Part of a small language model's weights.
Architecture: RMSNorm before each block, rotary positions, untied embeddings.
Each number is 500 + 40 x the weight over the matrix's rms, rounded and kept within 0 to 999. Layers, rows and columns count from 0. Numbers have three digits each.

# layer 12 attention value, 32x224, rms 0.0557, rows 0-31, columns 96-127
480517458513471577451491469557432534468546500505515500507454476462558501616456440489552453570597
502486538536542584499506477492519488507501471483526435489461508473526545494511487465479487523536
514495477448470495524535514502528565381520523495452538549484485517550501474517536544438459473485
481557492455461527566496530482527455478502468515482555466473503509428502454581538458403458581554
498485480560496491503441509466485565428451445494485455509511536528498550483507501433460501510537
530569484514510472608452526493455421462498518555559508546501514473445508467531493518510449541530
478539549466505425500510600525536533513489446570478481457544512536561469502482552467470525484468
522441511538472470472597528488498497528479537470502484470552485494514445505451473513500508485523
467531509485438492505533560469508522484500473510568574533410479540509520515451481506499503488519
502537553515485486435562448517524492459481534514530513524570477501470556582533477456476447545542
526488444490538512519513464536518483518496460501511517536500510496505521555534526490559450529536
501531546396516417525556495475486458405537543418514481513521500530517478584507535451444513503397
486519463524492497520456508504494530529531480540440480511514508475536533560472430550455520433504
456461448472558426466434530494437437432506554458473529519524538467455532529437509507459440485524
587481518531505500493556514528453491521607500498469480532530478466530466510476445495528476540540
481448444490576514495532452550536549474538449473358530495528472541508454551425464566476547456450
517499492453488528478566564483534538414449510534483557481510526465508443470515484514457496496529
437472540483517533577591538511438435476480568518502479463534523466456523480463462583520510555483
523462537441435517535513538460504460593511480456472490510422494564436540477510520546580485488537
547458548400569522467477489506509555473516481423549506562559500474550466531553460463476536465410
489500515520508520504472545499510474472507529419550465514479514514467523501530492386429534550472
467565546541484533481475498486518483464511523547536493547436503466542557454491533514506480488548
554496448534479422537585493515549494625511460544504435595500531482552437526547506512529496467508
546487549517492556533518500517467475502457436549600446411500491480503490482492541412504522481544
522501596471522508496552486473517491524473475497506497485505481461411495548540480517561515492510
475566493500533474573486493474437481488488582497492443420477489449468490480475394480482470421432
467543474515433525550468488484381443496482451561472527561518471547551486474466487529523505498512
432451557530440509481465467490542481491495552512517585522542524591450511513466485542428435588489
509490380481458537413466506518423479438481447533482537503389507504456473515506483582554447498512
518524459513466511526520536468518549463478496491520514559491515413580553419489596539447444478506
519512470499457534572512559542529543486426518411595448486534519414450477531485489603532548496501
557510497552534459586517543457578472508465414490510504502471486552432556494526503425518533509471